python train.py --positions="learned" --qk_norm=false --init_std_down=0.00363 --optimizer="soap_variant" --lr_head=0.00609 --decay_fraction=0.775 --final_lr_fraction=0.1 --dataset="wikipedia_en"
Each number is 128 + 32 x the weight over its row's rms, rounded and kept within 0 to 255. Layers, rows and columns count from 0. The size above them is the row's rms in percent of the matrix's.

# layer 7 attention value, 384x192, rms 0.151, rows 335-370, columns 0-191
size [112 110 112  99 113 104 111 105 114 110 106  99 105 108 115  96  98  97  99  96 109  97 102 107 103 111 105 105  99 102 102 110  98  96  92  99]
[[100 164 126 153 106  30 139 137  66 180 139 174 155 175 125 148  97 178 114 179 107 157 225  97 127 142 107 120 154 130  87  63 116 142 129 117 119 129 105  97 109 187 152 146 170 140 104 123 103  88 161 141 149 123 145 106  63 135 170 115 108 119  82  89 147 162  79 159  80 122 155 130  91 176 119  99 109 125  96 135 116 144  97 137 143 161 142 115 159 128 117 181 114  83 101 138 164 139 179 115  87 124  92 197  92 126 145 224  86 117 117 135 168 159 112 131 148 141  81  96 137 115 138 140 129  88 172 113 115 121 133  71 145 139 141 117  98  83 115 175 170 101 129 105  99 119 136 123 141 106  91 156 129  44 111  88  64 148 200 145 149 162 147 118 101 143  88 105 165 141 154 112 136 150 130 106 150 124 157 149 123 118  93  95  77  59 133 118  57 157 123 100]
 [106 148  70 162 149 128  90  87  83 137 141  84 127  63 135 132 145 181 137  99  91 167 162 200 102 143 150 158 112 111 172 114 114  82 125 147 113 106 141  67  56  80 147 146 133 118 133 119 120 116  87 136 138  97 136 125  83 160 140 125  90 124  74 168 101  95  93  99 141 125  89 179 164 112 136  91  67 108  62 157 105 140 130 146 133 124 112  58 121 155  86 127 126 102 127 121 155 123  97  62 145 105 145 139 121 157 117 196 134  66 149 143 124 139 119 132 128  37 108 127 137 176  94  54 111 106 128 159  64  62 130  98 149 139 131  99 134 119 136 192 152 104  94 132  75 108 106 111 138 169  87 104 103 126 133 137 167 164  42 132 146  79 150  94 103 136 145 143 124 109 109 131 134 140 178 125 144  87 138 137 183  80  43 170  93 165 122 112 132 162 129 141]
 [ 86  91 112  95 130 105 132 140 160 137 136 171 142 154 166 136 100  89 104  77  77 122  87  97 169 127  99 124 104 144 150 135 104 133 109 204 173 135 141 138 107 135 103 142 161  93 123 172 140 121 132  97 100  81 106  94 116 139 113 182  77 136 128  31 145 125 134 136 231 109 171 119 170 128  72  87 117 132 148 143 138  99 112 152 166 143 183 141 151 121 109 138 113  76 186 147  84 146 108 116 123 174 144 131 163 136 196  90 148  97 157 168  97 170 134 156 177 108 148 140 141 211  98  88 155 160 109 109 135  99 150 110 142 121  94 125 149 116 113 111 152 132  93 114 113 118  58  74  62 123  84 168 110  95  89  84 124 128 168 145  98 109  97 102 134 109 132 100 162 215 109  98 164 111 185 103  88 156 134 103 152 155 145  93  91 109 111  90  97 135 193  83]
 [107 185 169  99 141  97  90 211 122 200 116 117 127 172 152  67 111 157 207 149 142 112 122 137 143 158 175 131 142 136 120 154  93 155 135 158 129 159 124  97 155  85 139 171 137 146 182 154 115 127 143 165 171 103  73 148  92  56 162  99 120 134 151 140 106 104 110 114 117 112 128  82 133 123 118 130 112 183 180 170 120 178 141 144 112 139 156 112 133 175 118 126  88 143 148 134 181 134 119 162 122 183 133  90  82 165 104 157  59 122 123 120 142 158 139 146 146  64 110 144  92 140 166 169 103 159 147 142 135 148 104  92  68 177 160 133 153 101 133 145 128  46 130 123 148  59 131 115 124  85 175 104  97  57 149 113  94 104 105 125 130 152  83  65 131 134 156 141  83  59 152 117 167 157 150 141  92 137  85 110 116 136  92 205  99 105 155  98  71 146 104 101]
 [114  87 209  87 116 102 151 208  98 108 150 123  98 174 105 158 167  62 111 161 106  95 127 180 135 130  97 114 139 100 141 150 146 110 117 138  98 164 119 150 194 179 162 121 104  94 192 163 162 108 101 149 199 113 134 167 115 136 165  61 124 150 155 138 141 112 122 119 137 121 108 110 124 141 163  99 170 120  88 142 117  79  82 153 110 174 129 119  88 150 116 142  94 122  97 111 174 168 105 126 179  84 122 128  98 136  65  65 147 125  85 105 161  72 173 159  86 111 179 175  88 108 166 132 119  82 122 144 168 120 126 122 156  44 116  48 151 144  93 100 107 111 157 123 126 143 121 174 150 157 105 131 132 124 156 156 154 145 183 129 134  99 154  52 124 129  96 147 138  92 160 209 122  90 140 103 141  99 138  90 189  80 122 111 151 125 143 134 138  81 123 130]
 [123 161 120 166 152 106 171 108 124 137 103  95  95 113 172 194 111 161  80 161  72  72 141 120 136 150 125 107  99 147 181 114 127 152 106  97 121  64 133 150 118 113 146  68  38 103 103 126  88 146 144 108 124 133 145 117 113  73 115 136 160  88  98 171 160 111 118 106 123 188  93  92 116 186 115 130 120 107 143 149 170 117 137 109 131 106 195 121 111 166 113 169 121 109 111  82 154 196  68 142 141 174 121 170 141 107 149 115 110 129 134 157 142  97 147  33 119 177 130 163  98 202 129  77  97 169 181 102 102 174 149 153 158 108  93 128 143  86 132  92 166 163 120  85 154 136 150 120 145 128 156  98 146 116  93  84 105 145 107 174 139 179 115  89  88 121 153 145 152  88  95 129 196 139 154 209  89 118  92 163 192 141 139 149 152 145 156 142 170 126 167 130]
 [118 155 115  83 120 165 143  62 128  90 134 166 162 106 156 114 130 131 133 100 177 156  66 110 142 158 190  83 119 151  69 180  64 122 149 164 154 142 104 128 142 150 162  98 109 140 141 124  76 144 179 131 159 142 120 172 173 120 104 179 134 194 124 142 105 134 134  86  81 104 117 138  61 167 160 110 108 114 121 111 129 100  93 131 123 172 138 199 154 124 101 143 122 149  96 167 137  95 172 129 110 153 166  85 123 153 136 125 184 104 159  92 171 110 160 153  93 104 125 108 108 109  99 138 146  97 144 139  68 119 150  84  91  93 116 160 141 127 117  59 141 146  42 133 173 198 156 134 135 122 104 155 178 107 164 105 112 129 154  90 111 134 166  90 109 124 123  70 175 106  52  74  89 135  67 116 135 124  93  98  71 172 109 172 195 131 144  91 151 146 106 117]
 [149 102 108 145 114 153 152 207  85 172 111 148 155 115  96 113  98 141 129 106 171 154 119 133  96 184 115  86 161 176 155 129 109 125 102 115  93 177 130 124 148 117 159 132 120 129 111 107 163 119 136 117  77 127 133 132 127  87 140 201 162  81 118 151 152 140  67 138 169 124 112 100  63 116 160 137 135  91  91 128 171 123 191 105 107  94  81 159 188 147  88 139 165 106 134 128 146  92 148  89  93 128 148 136 134 126 131 122  84 159 132 137 214 203 148 163 131 102  78 134 169 140 142 145  97 146 110  78 124 155 112 153 121 157  76 114 142  77  75  74 181 118  85 121 100  95 124 122  81  88 114 170 152  92 163 162  74 107  75 112 133  92 137 198 131 162 113 127 128 128 173 152 174  47 122  94 113 162 176  49 112  96 108 130 156  85 144 148 178  99 161 103]
 [151 136 127 122 107 125 164 123 110 130 106 112 163  93 119 118 131 164 145 129 150 123 180 158  50 131 135 172 141 158 150 134 182  97 101 116 212 121 128 118 108 124 132 116 125 137 126  74 153 138 124 160 153 136 108 112 112  95 152  99 190 138 120  74 106 130 106 182 184  64 129 156 169 116  78 145 151 131  74 171 177 126  88 116 147 154  80 210  93 145 116  81 113 103  72  69 166  87  94 149 147 167 115 121 158  94  62 100 115 131  60  57 165  82 111 144 137  92 152 151 134 142 149 115 100  97 138  70 145 148  98 145 125  63 114 112 176 111 146 144  89 163 108 121 137 160 139 119 101  89 156 167 160 169 101 125  91 126 137 170  91  90  71 102 108 127 113 151 140 149 120 113 174 167  96 117 124  99 142 110 102 220  34 134 112 111 179 109 149 137 125 109]
 [146 151 149 121 163 134  39 158 145  80 124 126  68 125 167  56  87  80 121 166 155 121  99  94 122 153 149 174 142 116 113 137 121 132 148 131 164 108 141 123 135 145 178 164 158  97 107  98 126  94  98 137 111  92  74 192 117 143 155 130 168 170 131 100 115 128 172 152 103 162  86  49 119  67 110  93 177 110 163  81 141 116 151 139 105 207 165 119 164 112 123 124 136 151 145 185  79 170 145 104 141 145 112  87 160 120 132  50  88 125 115  66 146 161 118 135 139 147 116 138 126 153 109 178 141 125 185 109 119  90 157 106 168 108 119 119  99 160 157 151 179 135 112 115 121  92 145 161 131 119  69  83 159 121 152  86 147 126  96  90 114  77 190 102 168  93 108 144  86 149 155 100  67 147 162 118 126  53 185  98 135  65  88 147 150 154 161 129 158 114 112 102]
 [126 178 157 165 146 103 141 115  62 149 146 136 147 147  73 126 195 160 160 118 159 154 112 148 137 178 110 204 100 187 139 131 169 154 132  98 153  88  99  74 192 155 101 187 101  70 160 104 130 162 155 105 125 102 143 140  97  86 130 146  99 146 144  77 133 148 129 147 145  65 124  83  84 107  64 162 122 141 117  90  94 132 133  80 170 153 132 126  81 118 197 104 119 139 166 136 132 124  84 156 127 146 108 112 149  81 115 120 115 134 123  43 159 138 161 188 125 129  75 134 110 106 151 131 116 144  91 154 132 134 103  63  95 168 116  81 109 117 137  97 100 179 164 136  91 148 140 141 145 136 191 139 158 148 105 111 196 100 120 102 109 141 114  63 129 142 104  56 151  88 158 179 133 149 148 178 147 101  78 115 137  76 104 201 121 107 164  92 131 129 138 131]
 [101 101 134 119 197  62 138 113 116 181 114 202 152 202 136 127 117 151 111 110  93 137 153 156 115 158  76 153 144 129 141 126 122 111 119 128  93 101 163 126 112 138 131 109 166  78 133  87  98 178 138 111  65 130 141 113 151 118 228 113 148 109 102 160 157 100 118 150 179 117  57  84 124  96  84 148 104 166 154  62 152 116 133  83  89 122  95 172  84 113  92 153  92 106 142 112 141 162 153 133  85 173 171 116 106 149 205 110 159 123 109 121  93 161 164 141 193 103 133 163 113 172 157 120 109 104 143 108  89 143 146 130 152 109 172 119 145 110 138 119 128  67 100 203 151 140 110 136 119 129 153  81 131 146 135 162  71 165 156 133 195 135 135 124  59 183 153 137 152  87 105 131 146 151 148 173  72 125 133  79 147  53 102 169  93 147 135  96 141 138 100 123]
 [113 156  91  98 154 138  99 111 138 134 117 179 141 141 132  42  88 132 111 117 143 150 151 148 144 112 119 100 144 130  82 116  73 165 133 127 103  99 136 163 157 169 100 136 104  83 155 101 109 140 143 168  64  28  71 139 160  84 116 119 157 149  60 119  92 142 107 106 125 130 113 180 116 117 100 137 159 112  89 165 168 110 117 134 126 114 104 137 183 153 198  32 180 149  99 145 173 115 115 126 149 116 135 110 109  92 147  95 187  89 127  74 129 110 119 145 127 178 144 126 117 159 105 105  96 126 103 130 115 186 162  82 148 135 149 139 135 162 138 130 118 127 181 108 176  64 125 104 138 124  93 116 145 108 122 121  77  78  77  79 111 131 100 137 194  65 106  42  99 120 181 174 121 157  86 120 158  94 183 150 140 106  71 111 123 155 115 110 116 160 158  88]
 [127 128 171  71 158 114 114 152 143 103 225 128 158 130 135 149  92 117 113 130 144 108 148  98 143 134 129 131  53 128  92 196 184 106  73 109 143  94 154 102 156  90 210 133  92 131 131 113 145 177  86  77  69 172 115 128  82 145 136 113 102 112 118 123 151 135 143 143 149  87 120  46 106 140 131  79 130 156 179 145 142 125 140 159  97 180 189 140 108 167 121 127 105 152 137 149 175 144  95  39 151 118 106 120 196 114  91 121 137  96  85 114 180  70 115 132 133 138 113 159 149 113 151 110  28 114 123 142 119 130 133 189 165 141 117 109 121 180 155 100  98 117 117 126 155 101 144  94 174 166 132  95 117 157 104 140 141 122 206 160  89 122 123  97 120 164  72 119 159  69 153 150 140 204 146 105 113 160 167 137 126 120 174 118 133 174 126 142 127 115 131 142]
 [109 187 124 131 182 185  97 104 118 163 104 133 180  98 125 167  90 175  80 171 120 168 174 206 125 158 107  71 136 113 155  81 102 146 155 116 132  77 138 115 117 158 114 104 146 120  30  91 118 164 124 134 122 124  96 155 170  89 157 185 146  82  52 127 177  95 105 112 109 125 129 129 145 136  99 140 112  85 128 143 112  67 145 123 173 110 123 140 176 124 153 109 135 131 132 175  91  87 120 135  69 160 137  88 145 124 167 140 139 192 174 149 123 204 178 173 166 146  89 113 108 165  30 102 103 105 159 116 109  89 149 104  91 167 167 139 101 109 137 128 123 106 124  89 191  90 162  98 137 158  94 111 132 121 108  81 164 175 107 107 144 150 110 144 155 179 180 141 107 116 124 103 131 139 137 194 111 136 131 115 137 132 134 147 145 121  68  93 128 148 152 104]
 [146 118 148  87 141 160 146 101 152  69 154 131  39 119 135  95 100 123 170  81 103 157 163 152 161 119 117 142 144 130  69 104 141 140  94 116 150 113 160 126 166 241 193 216 101 161 152 145 129  54 187  69  92 141  78  88  60 135 168 110 164 153 119 124 126 182 139 132 140 117 161 118 113 116 138 133 108 161  68 107 170  89 151  97 127 142 127 102 126 124 110 171 133 172 132 123 103 130 152 129 175 146 103 142  98 140 115 169 118 140 118 169 187 123 142 110 111 116 100 125  97 116  79 174 165 128 134  70 108 167 122 143 100 102 113 142 112 161 162 153  83  94 119 108 142 149 101 148 172 145 161  78 176 113  92 155 128 121 101 198  98 192 170  80 110 150 136  81 143 125 101 110 126  90 155 128 113 157  90 177 126 186 106 108 111 146 118 119 114 137 150  56]
 [163 143 163 142  98 115 117 153 132 149 149 122 111 142 121 118  98 170 166  97 157  96  75 169 169 148  64 103  83 137 110 123 130 167 126  67 124 186 142 160 156 150  91 158 165 117 190 163 100 151  98  85 122 189 153 175 125 130  88  95 115  84 118 157 153 170 179 117  87  90 128 168 142 172 106 144 141 136 142 158  65  80 109 115 149 142 132 125 173 143  72  99  80  95 142  88 164 140 103 144 152 177 158 133 147 142 124 124 112 135 113  58 128  64 116  56  99 143 172 128 154 118  74 181 128  80 151  41 159 134 136 151 158 119 108 124 178 143 109 187 129 163 146 141 118 141 176 118 156  79 100 150 109 140 149 159 118  85 175  94 160 142 100 163 141 195 158  96 121 101 102 106  97 161 134 146 123 146 113 166 170 128  96  90 107  83 119 167 142 113  41 150]
 [112 156  90  79 107 126 132 154 135 144 200 182 146 166 109 117 105 127  73 115  90  74  70 100 155 130 142  83 148 148  80 161 133 166 148 109 128 182 120 179 124 100 166 111 186  69 126  82 135  67 168  80 113 102  88 127 141 100 144  78 102 121 146 126 136 118 169 132 171 129 105 161  58 118 114 140 147 160 132  89 124 136 154 103  95  84 144 164 131 138  88  92 120 176 122 130 169 150 135 149 201 171 140 154 100 172 168 147 150 125 144 109 157  97 140 132 111 169 148 117 137 146 121  98 123  93 115  93 152 107 178 135 186  86  87 127 175 109 109  92  93 107 163  96 132 143 131 110 101 130 101 211 166  98 119 204 163 208 104 119 155 138 139  89 146 112 179 188  85 153  95 147 114 110 154 131 135 113 192 110 157 191  84 116 163 143 100 123 114 174 168 105]
 [100 118 147 159 164 182 109  80 130 105 184  97 113 133 109  96 183 123 116  95 107 112 134 117 127 163 101 176 112 115 173 128 164 163 186  86  99 117 149 119 124 138 149  96 177 139 124  89  98 108 135  86 160 185 108 119  75 126  96 123 155 119 107 146  84 136 168 168 103 178 127 181 111 160 133 135 139 110 119 144 106 140 125 107 129 109 177 144 142  79 146 171 127  56 121 161 134 164 171 153 179 180 119 148  88 148 123 161 126 127 123  77  57 133 187 151 107 147 160 135 162  47 147 174 105 144 138 132 117  66 126 151  88 138 165 115 139 136 137 132 116 191 141  70  81 150 128 198 146 140  76 120 164 180 119 113 134  97 127 153 184  35  91 102 146 144 146  68 152 101 144 192 106 132 139 129 149  66 148 106 135  83 119 106 138  69 159 125 118  62 141 168]
 [140 167 162 186 124 176 103 115 182 165 119  98 158 173 132  74 123  93  79 161 126 110 174 157 137  39 136 193 167 144 109 161  85 162 108  99 160  96 169  80 114 130 133  92 123  48 121  74 161 159 119 106 142  89 127 149 124 127  97 132  88 117 126 143  70  97 119 163 103 176 109 174 115 113 127  75 121 112 172 116 123 157 112 106 162 172 115 168 160 120 169 161 174 100 117 149 177  73 123 138 125 150 159 123 161 130  75 162 141  99 103 141 130 153 123 139 169 117 174 103 153 151 116 131 190  99 132 147 153 129 107 144  73 146 187 183  38  91  90 134 177 148 152 141 126 143 147 145 161  81 149 124 125 101 160 103  88  97 102 115 141 133 151 138 122 135 149 140 123 148 103  99 140 128 139 153  69 119 139  86  93 117 162 135  55 128 210 156 144  70 184 116]
 [171 112 122 103 129  99 144  96 137  68  71 177  97 109 128  95 149 115 145 131 128 187  90 136 166  98 154  90 119 124 111 184  87  84 135 121 137 125 140 111 171  98  86  83 110 171 127 183 126 155 113 133 182 162 149 104  86 123  86  97 104 124 179 134 107 132 184 139 188 129  64 135 103 154 172 172  84 127 102 140 186 104 150 103 151 133 109 158 152 156 169 115 132  76 131 108  77 125 147 162 107 143 165 153 142 160 108 116 100 156 108 111 142  74 117 149 108  93  88 143 118 155 171  79 131 135 158 168  76 128  64  84 129 128 169  46 167 145 123 113 206 107 121 129 122 164 144 164 158 114  90  84 162 141 139  92 168 146 110 198 145  90 106  80 156  91  99 169 128 182  75 158 174 135 167 123 147 123 134 166  86  88 157 154  81 118 115 151 129 143 140  55]
 [115 137 141 153 172 120 154  87  93 143  93 111 154 145 102 122  64 163 121 129 113 102 130 126 137  82  97 154 118 159  88 127 117 108 188 117 150 120 118 143 168 113  55  95 108 102 116 136  64 161  90 178 131 153 131 103  65  60  87 179 161 120 110 158  74 148 171  79 142 109 159 188 103  78 150 135 139 134 120  73  92 120 118  98 117 150 117 161 152 143 142 124 167 124 116 127 123 119 113  79 101 127 148  72  98 110 182 100 111 141 123 137 116  31 130 116 152 120 159 172 157 101 120  68  97 106 128 180 153 134 128  82 152 154 149 117 150  93 151  88 174  96 147 146 121  89 156  83 106 183  89 123 106 211 148 209  92 139  59 174 161 111 125 119 176 118 117 159 105 168  70  73 106 140  61 104 145 118 140 118 100  85 129 168 112 163 133 159 145 124 122 140]
 [ 88 146 112 135 100  99  93 131 129 162 125 232  99  83 120 115  79 153 151 150 134 163 139 208 109 136 159 119 216 154 132  94  99 142 126 104 125 217 101  71  98 129 121 106 122 162  95 137 109 124 148 115 178 140 126 109 133 163 113 160 132 103 105 128  92  89 152 165 119 149 108 121 164 141 113 171 131 136  76 153 147 121 136  99 114 144 128 107 218 166 107 113 135 133  97  90  87  95 154 166 135 148 111  91  74 141  76 149 170 113  97 119 129 111 135  99 114 101 104 171 143 117  70 146 146 129 154 149  74  78 169 117 123 174 131 125 124  85 169 109 214 114 131 164 126 149  70 118 148  47 101 153 113 109 149 114 120 125 112  89 146 114  87 183  94 176 189 123 109 130 182  68 107 164 139 104 105 111 157  90  94  97 101 167 141 129 180  93 177 106 157 138]
 [199 109 175 153 129 138 157  92 176 184 141 115 134 125  79 125 167 114  88 124 126 156 166 189 148 133 106 121 112 136 116 101 101 124 114 146 135 115 133 100 227 137 143 106 105 138  99 152 137 199 119 127 149  78 123 117  98 172 131  96 162 117 145 116 132  87 116 144 140 145 143 161 117 151 144  91 111 147  89 138 135 119 114 146 173 123 129 128 174 108 135 191 136 126  96  95 103  78 141 106 153 124 159 132 112 184 147  85 136  92 103 104 158 102 144 103 160 114 133 129 172 153 181 134 173  84 100 205 124 170  82 159 105 176 157 108  89  53  60 139 182 138  98  71 144 144 102 111 130 125 192 184 133  99 126  96 102 124 147  93 181 120 134 157 149 161 166 123 147 164 130  51 118 107 115 160 181 134  72  38  74 167 158 124  81 139 165 133 149 124 140  65]
 [126 117 114 147 102 130 102 133 115  90 134 139 148 128 141 144 100 145 104 137 138 117 119  69 132  78 128 139 138  88 157 130 111 148 132 173 166 141 137 101 105 199  67  41 122 114  95  72 156 152 127 142 186  83 173 107 114 153 141 139 134 111 100 133 178 145  71 129 106 113 131  99 113  57 153  96 196  86 134 139 152 120 170 112  75 141 133 121 121 103 178 133 141 110  85 134 104 114 108 152  80 175 113 103 158 166  97 140 162 113 106  65 113 116  98 208 147 101 109 143 135 127 111 109 118 183 115 134 142 138 109 133 169 143 126 103 232 184 119 213 136 178 132 127 124 114 137 115  86 144 183 153 136 135 172 148 162 148 140 129  87 130 132 114  84 100  74  82 113 121  77  47 108 119  73 165 131 105 143  63 147 194 152 189 128 139  88  96 138 103 104  88]
 [ 90 131 115  88  85 165  60 113 101 192 182 201  79  80 163  96 176  95 123  99 119 163  93 155 131 170  36 119 142  97 120 107 102 156 122  88 146 124  98 105 158 115 150 150 174 154 106 150 120 148  91 131 188 138 167 120  84 114 125 180 164 132 132 146 103 127 129 132 119 193 101 122  50 123 152 131 120  99 110 111  77 135 134 139 143 124  79 154 119 152 100 123 168 124 138 101 169 128  59 109 126 163 137 104 124 178 112 147 146 164 176 148 153 143 128 120 121 111 152 164 145 155  54 145  67 105 161 126 148 132 178 176 150 116 124 124  28 128 124 161 124  97 128 151  80 122  98 138 133 127 103 108 147 135 168 137 160 108 138 167 155 129 113  84  96 149  66 132 145  84 220 110 134  78 116 163  83 113  90  98 138 108 117 165 123 124 123 177 162  95  86 173]
 [116  88 116 142 110 190 168 173 128 115 143 107 130 148 103 172  85 115 146  86 143 155  54  95 175 126 135 110 168 136 130 143 145  72  32 142 128 135 125 190 182 130  90 141 134 116 162 155  99 185 130 196 161 128 158 207  97 121  98 165 144 144  97 116 130  76 162 143  93 159 137 164 113 132 119 187  86 109 125 176 130 104 123 131 115 112 135 168 124 122 141  98 148 155 135 143  57  99  85 125 123 189 187 104 145  89  71 102 120 175 161  86 139 154 114 112 101 111 158 138 183  80 116 155  56 150 137 157 145 109 170  97  98  85 123  94 107 145 122 129 122 195 111 134 139 126 145  98 157 140  87 135 151 100 127 173 124 108 145 178 174  95 147  78 152 118 107 134 159 180 127 108 133 172 139 149 188 135 168 200  91 119 143 130 157 185  87  89 128 157 135 148]
 [111 116 136 142 138 139 137 130  77 101 140 127 114 178  50 158 128 115 124 117 108 127 162 149 144  62 119  60 142  88 130 112  86 128 133 165  93 108 151 173 189  73 119 160  81 153 129 117 162  79 116 136 136 126 176 110 116 103 122  57 166 135 101  99 116 168 145 103 115  80 154  70 173 144 129 177 145 128 126 203 183 123 124  81 129 100 193  87 148  94 103 155 182 120 110 134 153 159  95 143 212 152 148 135 104 168 154 102 184 155 176 112 175  97 120 105 166  88 106 175 135 139 146  64 127 120  86 183 142 168 129  71 115 119 157 118 162 112 117 125 167 168 132  92 170 179 177 161 105 186 154 127  86 167 100 119 150 108 132 145 130 143 168 119 116 121 169 189  80 104  57 117 137 165  74 103 130 131 111 135 137 142 100 100 134 143 159 123 132 111 171  97]
 [194 140 120  93 176 154  97 136 153 117 119  99 176 121 122 155 143 207 101 113 136 149 115  62 149 124  71 169 197 123 165  78 103 102 160 115 121 179 214 156 132 168 112 163 164 118 143 198 129  93 110 134 123 131 151 100 113 121 113 127  83 131 128 160  89 167 155  61 137 147 131 124 101 154 171 185 153  98 143 111 143 145 148 114 132  77 127 105 133 138  98  91 109 115 184 129  92 139 154 137 192  44 143 119 169 204 177  98 156 132 140 143  96  91 108  85 124  63 119 135 143 120 163  46 163 158 159 126  83 139  61 119 112 118 124 137 145  85 132 154 105 140 132 175 192 140 141 117 161  87 138 136  71  99 143 143 134 124 146  87  74 140 134 155 134 126 112 141 157 136 178 176 128 124 154  76 139 108 113  76 125 116 155  70 118 105 135  75 127 123 112 148]
 [156 103 151  97  46 129  71 119 114  82 114 172 121 152 125 152  54 142 167 105 117 151 124 224 104  87  91 136 127 114 118 119  81 106 157 149 127 138 167 144 129 103 130 128 101 170 119 152 128 147 126 218 109 139 167 103 136 156 160 103  92 162 135 164 147 170 141 106  62 133 133 157 167 108  98 135 135  89 145  97  91 100 138 103  90 138 100  88 138 157 181 110  74 106 184 114  94 141 167 179 130 104 126 196 133 175  75  90 145 136  99 145 147 161 149 149  82 168 147  97 133 102 161  84 124 173  93 110 133 139 140  83  92 121 115 155 181 151  96 102 114  66  89 174  79  62 163 147  71 127 130 143  81 167 162 145  97 124 120 125 182 127  78 124  69 110 152 109 111 149 161 141  90  99 143 142 156 152 137 123 171 141 136  97  73 126 140 113  95 197 134  99]
 [115 103 135 137 128 132 196 147 149 140 115  72 167 110 144 147 110 136 119 130 199 117 142 161 116  60 119  85 146 153 150 152 142 154 107 116 131 131 143 145 160 118 176 152 146  71 171 108 132  92 136 101  82 108  34 142 205 172 116  96 100 132  99 159 192 128 101 148 108 110  91 110 196 117 127 199 111  92 126 138  76  84  94 124 220 102  97 111 149 102 143 118  92  79 137 132  99 120  46 144 183 146 184 140 162 157  88 167 161 128 123  95 132 128  88 147 129 157 127  98  98 142 117 131 131  91 161 145  50 145 101 174 109 138  89 122 124  75  71 105 119 117 141 124 132 118 161 153 140 134 114 165 115 146 201 142 124  92 137  91 158 116 125 168 150 207 124 147  81 171 114 128 138 145 129 150 165 143 156  65 132 110 133 151 141 141 170  79 127  86  89 158]
 [125 178 102 152 130 151 108 144 111 183 136  88  96  85 149 107  88  92 144 150  93 182 119 147 116 139 159  88  68 220 161 109 106 156 138 125 216 110 130  99 128 146 118  97 140 109 151  78 138  79 117 111 120 101  78 118 138 155 146 124 135 147 173 175 154 147 120 160 100 167 130 117 112 148  56 116 136  73 105 115 133 164  74 144 118 106 122 105 178 147  79 137 129  93 171 112  97 158  80 136 134 127 142  85 112 125 103 143 114 141  80 121 133 139 148  89 117  93  64 128 109 110 168 141 120 128 116 101 126 101 124 200  68 134 122  83 107 145 134 113 115 159 127 128 166 178 111  98 163 105 116 193 123 143  61 172  73  76  80  75 126 105 142  97 121 170 157 160 158 183 161 136 110 176 118 129 129  15 154 101 162 193 134 164  75 135 157 142  99 131 135 132]
 [185 123 135 100  40  94 126 117  93 111 140 148 187  70 138  72 130 131 141 106 104 126  68 132 104 164  56 129 159 113 156 154 133 116  55 127  75 124 159 156 104  95  77  63 161 180 137  84 120 116 122  68 110 147 133  48  94 144 119  95 142 148 111 148 164 125 131 148 135 148 164 178 126  78 109 166  79 100  57 157 134 118 100 127 120 154 119 171 142  93 101  79 129 139 156  99 124 164  61 133 114 170 120 148 135 105  92 160  76 125  98 127 108 122 166  91  93  84 116 107 142 158 136 171 166  87 182 111 102 117 146 110 127 115 157 112 141 169 113 164 208 202  95 140 109 114  97  94 145 161 172 172 147  91  80 138 121 180 125  86  84 127 140 138 120  83 126 155 144 157 140 133 106 127 103 133 133  60 120 135 139 146  77 154  94 151 165  98 123 167 122 143]
 [110 130 146 197 120 180 143 164 122 113 101 163 162  95 163  82 151 112  34 175 175 106 144  75  96 144 173 126  84 165 130  84 160 137 132 134 103 187 148 161 125 177 104 155 150 106 127  65 142 108 151  90 143 136  84 169 149 181 123 105 135 143 102 113 132 154 137  92 115 151 156 160 133 141 113 163 181 140 158 162 176 105 112 104 179  65  92 205  80 151  81 105  58  74 107 114 112 117 140 167 120 142 138 115 177 160 126 153 146 132  96 123 142 112 101 116 195 131 136 119 132 153  93 135 147 114 147 132  81  73 145  78  82 136  63  72 106 136 177 146 145 116 180 167 145 167 106 126 100 150 150 158 120  93 145 151 147  66 127 182 159 114 122 164  67 139 134 131 113 110 161 106 136 174 123  95 110 114 153 197 111  90 151 146 148 126 127  99 175 181 105 131]
 [131 150 178 116 107 111 116 102 120  96 172 148 170 133 132 141  84  98 169 121 107 133 120 153  83 188 157 163 149 215 217  87 166 108 202 165 112 144  66 138 160 103  94 165 140  95 170 111 154 162 106 101 133 114 111  59  78 162 143 115 115 137 126 135  86 101 168 103 111 154  64 108 109  94 116 121 176 131 135 149  86 143  97  90 206 178 183 104 115 105 166 121 144 114 128 111  90 134 105 119 129 130  87 118 153 149  82 133 147 150 125  83 228 155 164 162 136 151 142 136 149  99 143 138 139 158 136  55 163 125 143 108 134 132 182 117 186 145 138 150 173 138 126 128 118 121  88 110 145 106  76 140 104 165 167 118 159 122 127  60  91 120 130  95 129 147  97 159 144  97 108  77  77  77 176 111 108 106 120 156 128 130 173 135 169 115  82  87 159 162 138  90]
 [126 151  95 146  86 159 132  69 106 154 159 139 155  43 114 205 194 150  94  94 168 114 110 174 129  94 129 136 105 126 127 157 143 169 121  73 172 171  98 133 133 115 125 128 141 137 158 169 134 173 116 159 150 107 150 139 137 161 129 139 140 170  86 184 123 106 139 116 171 120  93 151 106  99  92 134 146 138 101 141 121 165  85 121  63 131 140 146 178 104 171 137  73 194 162 140 136 159 126 141 185 205 133 154  85  95 128 110 135 142 156 167 167 138 135 169 109 136 163  85  75 127 161 169 127 142 160 111 174 153 132 109 126  44  67 126 163 149 132 182  69  97  84  97 119 161 149 165 175 147 110  82 173 151 102  78 168 120 145 147  92 102  98 140 136  79 119  97 180 155  48 132 123 160 130  98 115 166  96  97  81 143 145 104 114 142 100 159 126 166 116 157]]